{
  "d_model": 128,
  "positions": "rope",
  "bias": "all",
  "weight_decay": 0.016,
  "seq_len": 512
}
Each number is 500 + 25 x the weight over its row's rms, rounded and kept within 0 to 999. Layers, rows and columns count from 0. Numbers have three digits each. The size before them is the row's rms in percent of the matrix's.

# down: layer 3 MLP down (transposed), 384x128, rms 0.0372, rows 219-271, columns 0-127
# up: layer 3 MLP up, 384x128, rms 0.12, rows 220-271, columns 0-127
down219 103:483481511505454506487525513475535527472532553481496492489495483503512460475453522510502500497500537497538522508516497492517500516514461479464484512490494499561474515512523521480502542476478483435521534509472492482515505534501480488494515492530499470507474479481494531454526516476481484502511481488484496469523536467474505498589469499503518466502527504476451452510512464527490454492474
up220 105:500487489503459481547476472501517475512524494494457469543506494479538530497472494533522505525485454540503508512468445504502489479494491505504532527500479492493499518492526497522478508502504476523506496520512492513515471514497534527461471555468490527541480529489514462509473514502512489565511467495507448517457494501525500482475526496509511473504436529498463505513489539538514420518509
down220 103:493516538491491508489494474534452538452527530470482474477475506520505491492517490490492468453482474531447501494479498460482488495489518496510477511493486472500500477491443484508474468487513521496517552512504480500523477469510532461489507503523450518459454519532448499491541451519522478496510482499517514512512511519487490516500522475554514509478509524497454458487535555468493520471531
up221 100:462482480513463498543489492512513528504522530441462490487497494470508487518511473501492484506484478508489475520520477503543494485488528485502502496454503527519534491448528530459507500542478534507501510544510490482490504491528513478493502528518472536511527491533470459479549486488511497493492510527499499497487506481580478532504460453479477518538491497488547484469490488548514526560460
down221 101:472483487489497559522484503529486516493489530523455490492485484486522539526502463479499510510491517472517449481465541452479493523509555552487475516482492524514460528488486527513493491525488559476506495513496469519487472497466449512489489543537489556523505499494509502535490528443512495501478508487458544496496520490482453504520524496509481499474519443511503464531490501517489510515473
up222 097:501493494494500454527501546546468533497540473501492533523477520544465467501476595511511499538474513501448530504450465512504514533472507501535515493518500506454498481460494498458506470556489532515503493493484506533504485478500516514511532509442471469497505493527508472508517525468490540488512470528464476495481504472517469512492473506502513510484493520515518542496520500484501474517498
down222 101:529521524463509468463516547481482516509488510505491520522516503502500492497481514483505485532519512487486537493514491495462499513455526529490499495510537517477552551485538476501473501532504509545500545523449497536498464530459472496559514501502509492505498484510509487491522484502467496450551518496443467481465541484526495525498464490497477506496476485547500523468477556458469493486510
up223 102:484465479478501503511492481455509534501513496496507535519534479510543485449507477518498510465463489506534504503490479468512497497523511520479529444477487492498506473539469459533497418510511493526535497457486507539512528504494509493488491466501498526511500490459546509533528483536460510525473501496458508521494512515493501481450497470558581478539519476503474503502503503495505503488505
down223 102:459475506513486513495490529517566513536512469517523514487492519502461511500527480442498496451516505489480519514428519498436504459492485532489473524515487523495486487483518469510469518506514493469498513461482508482486503494535519525530504460541524497502493496448475526529509498509533523508453481470491484521485488493501504465502448467489496498507520479474471563527513461540504490470484
up224 111:475492499480532502492515528467531556500527538491522506504514480462475479468494485524512496516460500503510478521495498467501433469490533511483480479513553470493508497538464532471492533499547493467488523513492538527509453503489498530448503462450497478491526504569472476507527508479468511552522492488513501478474501512505477473528516502479468511507510491505507516527441493491514467472491
down224 106:500540571533509495442557470511499528554506527500510508513499518505472506519495498503501481497478543497509488534516526513503459535482452485517462478489567468501522465495504485505484507550524521446512527465501490479523492503505515522492534484507514488479498489558495514492534475475492537505546511538467515504494506509496500486536485510489486504463537494522475497461497535489504465518475
up225 104:474518470512516499478497487496494528495465476552491529528505515520478502473505522514522491518494531480536470503483518488527507473497493497485527510534442526511491541484481492523512481546496508486514556493512493512517514493525479519524518463497540530507472453486545546486512534487554481511531449513560485437518485489509517498505521500494547521531506475503480515513487510501523556457539
down225 103:487504509500486526507501520452521575496505511487486508496497492515500505540488510477512480472495475505468510447491568555448525477481545473474540507484545423494497529477493537491503516482509501509468542481520479489489494507492512533499505506500467495545526518522450509494459496496458499497472485531463520526504501566536527471518468484506498513506514504484483507487496489475507493515499
up226 102:537538474490505511535520481500479510493509494494515472472542504505523472499492493497536474527475524466503445507483505473523469462465476514477503492451552456487496522523504542494504556516525479464474541552463507546513509480508502529480551524500506501523453487508484525503480504488504498489508444496488496504482512501509476564487510503491475490531510499451542503493452510533511490478484
down226 104:496505513490492521434466487524473490524486501450491486525427459477483502506538470486504509487477486478488496518539502539490493541478447538503448458491503490498544555475486499521459521453493533498492494534494482498483503529521480534501499519465438499501528502491448511543513508500500512485520498532485537490516487543517469513475516498533501499499553486511522519504498498497489487502512
up227 108:486497516500517484498455489489470544455544514472471507552526518486526483446468553501505474505459518488506493527472482500488490545505524526500511480516536520545517489475518516540531531469486517487513520500499494452490480481458515478492555476534469499497472514439483513511500470486520489533506488494496471519524463540494507545482498505500541484528488488464514492525520534510482470521472
down227 106:521505499515488484428495510515499477494547526519465533476509478507507505481511499467514470497492487460510530532454525491507471523532506501482500480475547479513508513486455535485499516488493518512528507521534507483490516450479512489499500483474450519557448500536494539483483511505517495519481523522472488466512501512533481486505549467468502446500490517520515497465485538556436524511504
up228 105:542510496542461477550513509546490492502507492503533473554503525522508538555467468501474519484486516509471491440535473494495481496480508502518489521560512469469495522507479509503500497562480513504515485459510464496514469516526524493503496499507548501507504480491493486542540512477447519444525504501508494509477497527507454500524534483495484486482480510471506515459491520513539501554483
down228 105:516524528500499475480466474499522488469519518518509481486495460497473463517521449454471532486515542547495463512511495523519516469521479525522522522486527534483528536493564508497535498472490566513492515544532500523491529518519470482520516493488518504467500538571480501467488482515500475513519475490511513495514526488484535496513514506490469478454503494551493511551531495534498481477504
up229 093:504462459533489494498520519497464500495474508479495456526492539485519521508526493509554468526474488458442480532512437475499517501489477460538518508509522516513513518441471458546527520511493464520538525507527522542481539507486531497517484471456523503499504486477497492437513514488503488510503489480532487495474538491477528514513505517554523514487509512488530492504510498479470454498508
down229 097:496466524499500455498499451500496517505529503509487516535504481512484514530487497470489525474548515517487527520526495472490540444509476505436524536453503500494489505427471491472471468472480469482489513490514495451524536514485503520539523463482501556465481480506511511515523475510531528483476490480529496527478507492500508500522471532489508469487518507504502488524437449476532515521491
up230 101:460469515480489523510504523512467442492471508514497486460536583518488510522521516483480474520500481485553511520470487531524505493497528484506516477532483488531462519493537505480497517511480512538528512512469515488475477478478467533462549514464467558495509545491525471528509484532460492507504518489508538536494518491503491487504560462532530471490486521484513470513476515524507508504491
down230 101:509527533466479480530517532463506505511486549538511504481474509523524518534518472523454497507516502476523457541484507473440532495532493524487528474522481524497513516553528479539473505503496515548467515501498469502496469525454483495467510476478484528512545486530505472501479475494514535538491484492480503491503501500506451447492484502493443542490475484543501500521493538471472490522503
up231 102:464514511463478480470514469496488511523474473488516530516523495523534509464519509544457501463497502478484520491529521473523511530496491533516504478491556563502478504481511500509456495510468488505487515505507506487507472538546463493498485533453534528525419497538507467509515478531535480529523522504473531498516508545507498502477508469528515519512453494470524539457516505510468516492491
down231 102:504516502541523509513501528508534486495499533532520527517479523544531522498478516516454502493490502523513528538489530478507507498513491498538550474516554548529469474513558504474502514515525474459473475523499488486520505500467481504471504523500526443459503532515459510451494500503524506484499558446478484491512531503527517494470493498479446535530495489480480487508498513507519510484439
up232 095:485473530480458504492499518484467554514506512493474492471485456453546461499457479500491489463460503470517449496456526467480486501480518486497497462531519516533507525489509475494440504512470517526498552477516521496487478476545508481485478507507494512483511502515486482521517495507466496540451525478486494506509494514498488491524461480487530528565484493544506537540506470498476450508506
down232 096:476464504513506481475509522504513503456536499540506526500482492521496506545483527473497491519504492503492551480466485528498494522491521489479481508485469523502502453531491489499489492519525515499483502478461427507456495491458554496504504537467527512503441553526495523508552525501501500482507487512493472505470545497488508503487515540493430518469497541500465487503523511466499538460454
up233 109:452527507503464524472500510475511537508515502506462488476481523477519496491456511487488507487486474487448488514493520547494483536521488487545490529485470493468515502471481494520500482544471499501555523517466483523486519462460528511528532502515523491523538458504466520489537551473495474517498505524510516519505455495485473493521517534552502519540512500445483454500465454491467502524510
down233 102:495508481518509480504506492488520468510490480501453510502481531516489510532520486504468512560529471516480505531511473475503517489537468503505513485513505497531494470465539474487464513481496454441536538542485469463487554528503495475480510503487516493478510540513481566492505488466525516465494496543528520508455535530497485456529527508503510509462533506508485501452546517531531529497494
up234 099:475549491505482509531484505497500476464544523486501476527480518482534502517493509494482509485467500512463433470486456529524470541499514470496494457480507481506484507513464493490553461518506475468437528489473546484486474466491484533502540484487493482526431482511475506491477500529474523517478534454489491494522509479492528501495498504489483456478511497485530497495533450506502533464478
down234 100:528503504550505513471498487458518508500540491511537512532506482455487554502493508493431505488551464482473443477474517536524487532495473558548511497479520544487463497500498514538498511518501482506535497492467504454470502537507527514492513484449467479535523457452477507515515502526508507504493537497501501480501510508474477513514455493504514474468477501501535499513473486468478486494508
up235 099:504480514478554517492473467488460534529486511490449472501522471538461527493517540493512531496511498506500539489530490509496475512499502489493417502535513489520514517445543507482552465518484503537511456502488502495517501515471530518504475494504518468532526471525510499465511488498471491531504470522453478503505515525500494499488522525492548553532510478452523544513485473500480527502519
down235 093:508540523518480489531498514514528484480501520519468489522483495489502498500499564503502534485505472542503498515523483472446498495520435550480553492471484485509469496517520495509481470497502499491462473510510509487545458550495514478481509512552488492548479445512551520464481537500512501494480532491524507491514499444522514489518512472468498545466470492515495519506550486465519486521493
up236 102:494485479521490449478484515536534540549488488492516548554481485535475450473497501485520485477433506470513502491531487509524481503527491471497492504511515497485526507451523532433489488489536520511494488482490530521492551493464491505503483479495502505501446544503493511525501451488469493529482546524499487522479494508537537527480537533541502526497490480490469488505542476491497478501504
down236 108:491480518534495497459516482500464476463456524531526497529504473508504485484502520467516520499500492463499531520468541451482522482500542512500465536493540540518519501479476493527468492512508510484459484550494542506488486505513528511487513482485502504518518447540513502528478481480480513540535531516523459513486517525531489524475506476574472537498489523515472547527535493469532509527519
up237 096:500522480457523528493504486490450523469540491503466525537495522495503527522497514500500489510497508476532491480513521503533555448536506472472465498492501536495495467531464489513530500499442493483442503501476486487478520527478487478516486493519543514476493430466500488491497493491483483529496483488485479541526496509477532512518489505423524500503525549474501468516447523531478487481509
down237 097:506483486497509512492461478542514526455517535474474510503506530559503500527476504507529525542525501513497508511477504553516511496472521491490526488495493509478525523490459494477526507463485526515492500550498498549523444509486509501482507492557538534522472498505508473487474502467501444514524563525501536515546465549470516552495473497502519495492487488478515489497512465446495496493521
up238 103:502477505528433496452453515500515422443480498511499495469545482496491507457495517484493490461505546466456515528507473522525480528512514509526502496478496517508499483525461515470477516470522492468503493512507505518450519506491478475529512521467474500519500482532447484474480494501510507497515495536466460525494511503504513488514508504505484549549506513549499535515465525503539522516476
down238 102:493486509503481530491549474517485522504495477508464501496525501478467481485493482482528529482507519481510456462476517494495511511438498524515521472483514476469463518431454474509488481487475482524538490525490470500505541480460476553517508496561497479502527486461482488524505506501512515450490520505474530534504517448524490506462482484480457484502513515564491505461469465486499513472509
up239 107:517497515438486506460499498522479543530452491467503529474468502521494484507515569543535516491537497547464517496496457515527475474511525504503525529515509478501505455510528514500488497515518518479541527555504465512481484532552525488494501488453488505492530525519509522523495491480492542481500499495494555534511501510517511562447490510521503526499487506489514514538484487516537479510488
down239 106:479487459512505553424515457541483486498564501525456461505474476519493534499512498508526467525526489451490536472515533479501512509468503494523503528538495505473500492516476530520492522457500515515515557496506466512477507524486528507491460490452454487486519551528504479475523511479503482512478490494488536538449504502501477503529485496515474480515503489477502504479492466506541519514518
up240 101:474484548499492498495488486522507550524447533461461498505529480447513482502505481462532485514482467526539462492492511515505525472495525495567485434513452540497501457460461504510500471491476479484517505482487507466488530516484505508494534470478520503520506504493521513508502494511514481542501477546481488494508550510519510468533537530497486478535503512463519539498507511541474494492528
down240 105:542485494486541441506465483493527503491467553473517498493480451474489480527483530512496532483509443513467505507526475528484537487510531541515511445495527474506515512491507554503472481479491468462509496494550498472521510499494477531481479485503509513502455478449519499537484496535510484524516503526495504487500508498469493529550542517493504517542533461526504542488472500484543489508512
up241 099:481477475561523490522525502565480492523533519523500517483511480505514507529528474513486528490499502505504505476548489512506504502494518449481530450499506473500538486441486461485503497542460535487555486510510510504501500500477495512466526524507501504525481544512511484538518475496459524487478520454479467457461524503529489520475484473489500542480452458472472497539479514501521518477526
down241 099:454513490464476474525477475468490465519542530521504504532466555497506514477516481521533466490539496524466497529536500526515511504503493520505571522494492472517558518536479516512491520517499474498512506481474479466458527484483507522475516522534530484541520512511528447502501522530475520491514484516486474505469526509471486482507490492454550505529490485532491499490522487568491476513477
up242 106:459511500537512485504507481508474521470474518488541520539505511489498510483498506541532472519530537504513522495495500485523486467547548463496507547490505454564503499502533487514494475498489469456517489536498483462469526523530517497501521477515477456506486483471506525537467512532571504510539491477487477527478492533509535514499460490474496528499492571492515491474516462481514480503512
down242 103:539492535489504491492507507492458546503485512510515489487472470473445442501491478493525505501543532513523484461498534468517518496460531518501495544473513514541481495517497548491470475529510490474505502492480516447489455537485507497496507503512537500510524477547494495541513534509498449526484527493506504549481505509533505518548473455483498477500519505514439505461461467497511491512473
up243 093:497516524473486541502517486558474497524540509487551474487509486474491507434490483503561482474509528510433504466516507503467504491535486503500490532470505497482494495522483499503527501512471464529490483545505501489510508441518499520506497524464464494489474528458505497513501456487481417492503478492517445474530488526508461479470472487475523515497523511533520488481491485494513491488532
down243 097:472507455503506528436486470487495533493513535524509465465493513514477507516527485473490483465518482460534508501527483514496500549472502489511522464489488473506519528488496508506534524463489527561524537499525464459524484507474507490492506503472510436540473507502522525476505470506458541472520509539491532494488473493511483509488514444503504491497551476517488538509536490461512512492450
up244 092:457503476529514509504540527533522460467491494512469466519506548465490547510493574489461551500495484483506509472495487506511542469502497500483461499437497508496518497509473491507490499496538488494507491490462534492529503477506524517514535480511492474543490518511505517475521490509488507472465517518430566522486511524525530527499470458471516487498501459492491494486491509541513454500515
down244 096:552497519508511530542511488489499495493525506507500518505473487462516504513517464486490483519517459500507474500511510528482514496494537481501561486493525470461553473481536487500539504499463537532519458469474469530486467511517449498515455491520441539488524478518464524479478477512538498501485528472478505539490480504467454477485508501499513512520500507550536469530468521484458531491493
up245 102:447519469523465467529469475503515535502487504476520442494493504484491455476468499501440512509528497513502539521530492514517483507521446518548475496482487505530508488472491469523513500514524536521528530492506499540491501499505528489488460492474456507528490481476515518503521556509561505519464490481500521534434457469528495484521502491492515547507465456473498495481488485500508487490493
down245 099:511459524516500490478452546508511528457453447484487506491529522511493497535507502507509482472507421483499458491515519522535481439516502527520521520464464508460481500468502475505508525474534494495536530554464496512465507507521453474496518508485478521509509482506514539516518468510457521462505499463518503498507509524504498488503508490481522499485511517507478493448447510511479540471517
up246 098:510488524471485509551505491530471509573518520492532447446501517500517503519486489510512513537522504476502524527476488549494458506513498479471497505467539475510519497528524500485472478501487471474481496535484500490528488556528484512515544494494491497485494488493496486466487529512512499512555496479498500516487473486515540511494472454454475512541432522486491505486530511497509496575471
down246 102:499501507474492509457486521520480485486449526485536472526480500512479501494562507536526537474538497517512478477445506513460495508517501526496533499514458454543479455513489517490487510507529485462520484525502463510499473501521502535485532510502505516501471501516488480525499506499461525517509501507512484457504480521437498486485487500515476506465542541491432536450542529495495480482538
up247 100:488506473487508472492494499515561505497479433464476497549498464504515515476513497524497505482526503496524507512486511512533488481520520499496479489514471520538514513448450481506492500414529536531487509455498495477474530532509494453485493548497512453512523457464503490475494499535489518473488486492476487501546504494524494489540485462511476520518482489465525522541509481532494536490467
down247 102:460538493511503498541506475476483513502502501458482478533452504496504512466443502509490516517505489493546468495525486550493474549505507528515507507519508432496500518498500477501496433512491494479487480538506525459474489499510496461480479483492486536554464463523503527468474509533517449492473516476499509486480521459487487496509500513543449539489520492539489524534520467496532489493500
up248 110:517512459488509504530524488509484566540481442468543478467479487504507495479495535469513481468497547496541473487496471537486529494487505496517527473461534514526487514518468460508499457514435516508517525506480452519496521527470489504500477532513474512522534485465478506506487476452496481484479480501494513542516472514504525512504511491469480535474477482503542469517461474534498470491516
down248 104:496531484519456505464532468523476487485545477496524502502501503495474491532555522475520503507504490528525477515515478527504549551496543532505550492513541481491514523538528523518475488495514521511486530543481522464488493529498497521482476513515488473498516486474523544524487499504494472460532523467492512529445511533489471525523529514486561502531502471497509560507521521467484497537517
up249 099:443494560487481486504528550506539517519518489446505512508486455475465481495533482510470470507500516488535477504517540533466497501480467504494493509482502448452536522495522505488490519525518512534500474508521514505482508454537505500496518506500493481559480500516499484534525489522511521573475459505544513520483525520528513506499523509497476455496506491477549522475482520519467484535517
down249 103:553502496508481503493502485493533528538456488472527446498494519442526459489557501515488482498495497542480497503507488499471504466505493503487496537483508515547462493475496473508523543502518541506481539527519517523477544543511477501444466500485518495442488535489501506475514491533526506536465487499478502522515454515460512487477489486494490526483512538530500459530479465516538498484514
up250 090:489511499490519472440461468518507482515461519508465508518479523476518498499499513499462535508499472546525480504523479476521532496508464541518496521512512493477453483463474524518504543492465522531525439500485532492508549517454505513457516505527522512503468458530532515489524460501480495481484535538464509522519497502525522534523462471509523525523467469473525511513524458469483497498511
down250 096:488493550515471510537480462487526490499484516485475518504467481508490542494470504498502465488510492482480437481484479480522554517501500505509536533511485528517528516519481464499517486501469488484499482517515484512462473477474507453510503475561470514578543530491497537512477494475533497481500489471501515511518517508481492448491482546522495554502458471541496549477493516462500498490486
up251 091:482486498549455493520515477487526486475488528507501499480482464501510498454437527471523479510528499494478503505506454482519520503507525482486520420476481515498500476533453461481482503550491496549479473487479507505559510484533530470499513505503528493514536528536495530527510490495536465469440486531501469497501491520510487493481491488491521474515467505495524499513490469560529474520500
down251 088:480460536498505519503537431484487545478493558493485507488492534489514525475495465454441519527507530523501501479495480509493517465500467491541519525488504480477521494500502500488528493506512530490534520532523453484489534480540500506484487519549514468542489459540491524526494513498518524519566523525481510462498495493495458502505479464491513549495520504501530516466508532482470500469485
up252 091:472469507499453490483520557543534485449494492485521491494481499499553527478519554456498524530528496491509509460496509510505476506480501463499513490514530452513487492543498487498526516528477529466502468519496450551485504491496531462508482500529488523490502494496535476485519478476554465501486532517537471503515482536468471476466503501520495523514526467487527503517544513484553478499474
down252 094:523512497571473479471517514527522478480524525491468522505513468537519491514508515507515458516516499514516488528521492530470527498517524526463456479497478456526535527496492480464503508484498522503514524483489468463497542501475494536472448503486461497476467485509506555491468495475512491535486552487520507474509497528559476488505532532468481474500449498507506498512476483467532531456526
up253 112:489479445463511466494552475496495507520479473486527512477555501500450493453514494487488487485479480498490504500520509463504489503520492492493509535504525533495532466484443448408516487509456489519475502511515506484518539518521489540522495508475508496498525509474512522499479483484492548511477529529470507480525555546543493503499506510524526539509510535509529474524507512525504511481518
down253 107:504495468508527479497539461498519468465483512450492489481517512533481516504530490462522469508458546493475520500502504448576496493509483523486495520519502564551514508491456453488539509526532523540483498535545463507501463493490526493466516481486455475474516530497497515502500512515495498523507457472458527489521473476512494504529516516521510526470472532497486530498492472528509504518508
up254 103:485529484490498520465514498514500483531472494477488508455499531486526489470500483524502475522535533534473526520502469510516467496533480507526483523539508477501503476512462503553532503525526512562484470527465485526482471513540561513509471501522465450515529506505521438526536486492462500533493459495503496542492536490509492481487472495482492492447456512480500496501471499526498498513552
down254 098:481532482484508497477502522481516517490530496471514511526493485521508500529505501452475505492507465474522510512468498525517487469501462545430533511466469523490544512533522509525510486475515501487464501494475526478511453492488475527474535521500506486444503503469503498556518487514532526523548489538504558507510544536505516473514500496522484444478455518512486500484460491479518508477553
up255 088:479505463533548492455515549487478496493484493527498510481514477485542462476490497504472518546514483484508516488489478483538474470508501478505479527510517487465504554476493504515446508443502466515516510506501486520488569481505539509498541439482463452475495458513500496510506516505505536469488512517534503538543524506519515501499522531454553494464493470465516490508497483491495496494503
down255 093:490525514508479493534471574452505496494531528479524486486533500501463495506500497502482497503505468524500469524486573487508517504484477541467542484496510500480550478555476497441491461493528542499511458524507481510523477518517506489513503476477528471475530523545488542516491443501498535490484494464509503492482505510488497467518524544511503521480503479497501512525504505450520533543498
up256 111:489477486499463509450494497504485467496454519567508478542475496484538479514505499497479470416479513531528503479480497464508458499475510505466498491504436506461516534511455471535488511489497513496486484490520503517521464472504508489511507480454522521505486477462484475564562495499482487511511502516482463542460464525493484489488508478485496493523483473505513517489503498516455493493520
down256 112:520480488542503474499503511481485525475492510498499507506509483505476510526503503494504522531473473477471466502506552538458500535511512490488508467464450482509443510462474510507488500513497483507512529472494528495485463497499499530501456505539504480449485551497509496478505497482478522505493467503477524388543502519505482526513494484544499552502537470489519526528545518513516490504533
up257 108:520449500512485473520491513496504496514519545459495490484499478524505476471506539524466525519445451492475515472491521491502494501490531463473494524495510468498527503499485539520523459512496483464473489473455495524511508576484510516524541521490553483511458467483490504497478512515499517523472518522468507541460503539512481502483488501523495496503523525533463473532460496538548524506546
down257 109:476524462515508538505494454516486494504461495495488496554515491515479468520510525508489503497514508516492477505475544488521498474528487496471478506487503461516567538494528527506506475499496542463499452451527493486511464488444500470493487497491513489531498483513474547507473517459482514531516493515474518516467530508485486557454493530520531487496561491531492501486534500567488475521506
up258 106:531519487489462463487485500536505476561507472466431500472489505474496466487483511499470509532523512523557517501485477521497495521542493480534525561518477492489497492516489540512518483492504525557570468537498490486518470493476514525516523504504466483498539461496516505511520526506533515495493472516490463547506489534476528482505489496546522508462482509471483519522459490529489491498499
down258 102:529486499513435483488524500488555474495515495503472508480510516503485490495525520457436483527493508494510534504486470517500532521536458544479490494484452519459512508545536495514513492494519469523533535539522513465499471529478488487501515477502508481487468466464504545464523565455531510544490538538519489506505511498461461482532502464507499520489477476490505495531493494508498511519488
up259 102:527475457535527488536498486504486454497477526463521475493494508474531511503494502482486526530492539527490507496509494493517495471476489494522527483469498511490557485549475532465467515496527467469466478482495499537511481493527481503493514465497542491537473503456482503493518498506490462516509481498510460521492479447444484532494484496447473504533464481505543436510509499469468489547523
down259 098:481485497541515520519507519457534474485508482503546496458473507553488534515443477521558484513457485523501505500476448476506512455492459473493504492471476499497498500516473504499526483463522480469490507514522509487509495525514515431524516544516502481524498495510499544465458468490524467477499514504510526477556512466439489515501505504530510533488501519523469475503506458500506504481471
up260 106:513479500493498493482494522523534496501505474513554486522486484512468486526487454524486493498494486540459523447504497504502464529499458435553520498534464465480517520489534474524523479491502513493537474532526502505522547508502491459482541509503498517496524538492498525550507490488530484524466533499514498510560540497509559490530522475539488496504479530490509504507504459507500457539490
down260 106:515520530462484506502487498525540500500460503546507504482471452480526511495502503546543506536502506509481477482468516472498462525483504460499534486504514501488518495525532505532534512476507504530517486522504482469538496536490492475494518528497470483474532518525488505572462476502518479511494502459502457504534520496522544454506485460477479514485482509499533528506431444550480501517488
up261 108:502469487502537450525482500533490519531497467490507563504515492503513459528543479534526497508436499507506489472500515557500516472516541474490499487488490503489497494423452506520483502512479515509509477485503499401507479487464492494532522492476493471472463474465511500496506494497479466484513489515542503458507541477526478482500523487489521484486508485536533508497515512484459512496509
down261 096:535491538511536476515505487530508480537483535497455504478536526504444501520484497515486516493498498510475508520461510493459482471478485521529576532507478496525502520513476514498475447517529465501532487507532466519526556491482478497506506459495461512519520506530484513527496517541477474517484486531453517480510505495531461484495538490490519484459486481539516483495497528541493545522536
up262 102:495486524478445482526451500516455545492465505531505501498498536501506506521485494510538468511474444499463485519518492527519488511526490493491518511481494530534587507493469516488566475484534501488471559506489509489489475475520476518494500494481471501483474510528507524489536509515558499505490500503501507527518504503494535510491508539548474519507476507500525465463471475463447508525497
down262 098:455462494511497507519486503488491514495543536519542533477503446486517526483466488468496462475473466482542528448551529527480505491505495516504527507489530499533474458513479513515487491492482486512456514537535507506488512502495508526509510518483456528520488466492502479490482529538492525497532482540462479524445494543465504489474451487517501506491519517527494540515451497465502460529515
up263 104:469503477489502492547510503481485510511501502508468533509510467484488478507543491538486508536523470555476515422468468468519528499495476519536493460482504484496500449487511525508498469498503533497528517469493473528483475518454534519504486508504511509556533484454484483496505553498533530513476498525500487470555506495468504519482484497508536542494482557512492489490541513512507545516504
down263 099:508510532474557540530502458495528513501525480534553489474498493516482457486542454498543531467476482494509482536508500504489474497488488525505523534470495487496491529502485484504487464520527513438499498496508506530518509483484519520510444528504498512492497479532495445450476478468486507509475475483489523500470466494522487513488510476495489476489472524539475500482529523504436488567530
up264 100:509505467490493473537475478482476509507511539518515494563536539515531475487473547503522488486498497496513485494448512503503469487534458466529480523454535468514461518505481534527489508484526485498509541499486519492494515490487505492520509541494458485484484450472511493490516531485495546460484479490556473465489534512507554511491481466442507504518487462505508531519473504548481480512481
down264 100:501486500496476475449479569485468531540469484492502549488491528534496488521535506475530510504491518512476476460515465503486442559503500474483494511498462498514535490504479458526519483445511500502553471516487473496506502523515511533505516517503483512503535491504484480484516481472503534522528459530499505494527520553512500503469497477537546511478530469462518484495536482555502507486501
up265 107:472484480456512518494490513527458529498527509507491520543533505465484485496485508499510520450509480508508549499445526511537484490474552498462466513503521532477488521481453513536505493524495466465546498536480468541498516507492528543491524546510541493538528507478484498492472510520461489462514548522470510531504470516480521492479518487503492515534510469483506486480511516565486495528480
down265 104:487493484521499503518490501482472531487545547486473504507487479523488505502451477535480549525517483483509513532485495483483464526492514515474503474496514485495549553497554477502498514504503488525520494524526483490482494511471524524513525510497501476459492493510521469546526512562505537497526514473459482511457552493515506519514513502528505523490482543439511515514557554511482462552511
up266 093:484492502513499531469526522503467466524455521538484489539496514549495474477485501511482487514461499514503521473481459442478461528518490493458501458493499461488449506519501501462549508514500507518490487518492483471464468515515494505448564488456520478490527496508528519518528473487494476483520484551476503515494465520531490487485506501491467509501474543481518516509472478503554458466492
down266 096:538531489512478547494525518481469548483455533466487531552450469508525494504531537531528495508515526486511541502551501515452487497512461504507473493541505512514489494517524461482512488461502514516487469474489485497485490506529533543474490534512530493537505538513542492490471511491487486459480481533505483528512480470524513517462521519477496493487500488502511506505503541442474446501517
up267 093:465503468472452524510456505474492519536525534498491475496516519490509490494528477528490488519465534499499503561497519540515517473533548493501541506480512507476498524497509498507509467503480495495525505496527515454509495479484496531481477516488505518469514488503494441506497487458512478449483498454563520447541460521553518485515507539487516509532491533449481533490536506487485522491471
down267 095:463505489502492468508450496479470506473512502568497487479525505511499532466495541530498503516501482546559473462480510497540475510459519475484504500524533498500505518518534486495538517519512509501478479528501459518459491514505429456494485491533514511492518499530457489517524504487483486482501446490476499509453545490499546507508499498512518507458528509530463490545518464474490499467473
up268 096:509487483507496508468454495468473487460524464544529526501489491467505490497491508495525518507504512543533502489488496528494502543440458482501538489488515448470520479479493511538523517494528524514473521528490458521546438506483491484473501518472503506468473501501522538496498506498512516485521445516522498491483515532581522540462533503520476520513497475522497509544502499472503517529535
down268 100:451511499484504485465489503508520487473495453484546510478542475520544488546520528508460508471524495487465495502484528472469521540515534504505565485479494483535479488472441513469510480524535494519489475506500506509464485485500452498476480498497525519528482496482517494519515469478495515511500524552479532472531536515521523508502484487459481534521544455461524474516466516532476487485519
up269 113:512485500487547490514499497523498532493496506526537519484495506517542488477552506542503517474520514519506500504467504522499531491532484505504478519530482493458518451469458501456508481504455529526484529565473511525511536508511505531483486551537494514474475530470474501486497540520522518490543472484536476496486457519504501468502551497487500453488509480531522486460488523559504511499541
down269 108:471478549481531504497459498506483474508467514540503518504486485486481495515517532486546476467523517545522459478473482496493492482521462485478565471517488555500511463515458454458513554524509509519475521547490524494488463503543506473494467482502460501487457505493480526474487514510497500455504499472524464508498509506499480495527457489486507516518528454515501522458495494545494478489517
up270 098:582485475493501478501487498514478520472516495489496517538506499497525478496489490464515466487498502498518465453505506514575524483487440475502500531484496481489484499522493518520522482507451478511504485515488500533544477505515498533497515492503497532450551462454539490502512519475509513517503528543494514481481455480571514506539495522507469502537510524478488460512535536495481490515480
down270 097:471537533495483507476491533494481498494497488436567512485519493503439498497465515483496487499509462508467506494470498497512524485518472452523544527509435445478491520506514490501507504502498507497475526486520521529531458480495529516502475537542511501546498478519483493462466522509513496527481491508495474502515497515482514578461478493525506498503482478499513536538524489485488528544542
up271 097:455487466466536471479541506516503539472478491496489529509487477433531531511485484483513498506477510546473467528506479479538522476500485496475481483456503497464522494493502536489478463484504486504530496479456535527530514490466540495493512508480503488538508477492546512482502468533492528442495514533497464478493513479527501538506500454545548467453473471507485494492470499487471483509494
down271 099:494504500511516517539501520499510524500494532450502460489491510510511501464519472473524481511500516468478523510465524536471499474466482483514565528533519546517512494514540511502466533482507456484456490516460485518541493454447515480491517555525498489529527534486515500497483503496463478496483550486502501519454494504538468529501490527509485513511548487538451507513504532484504503456529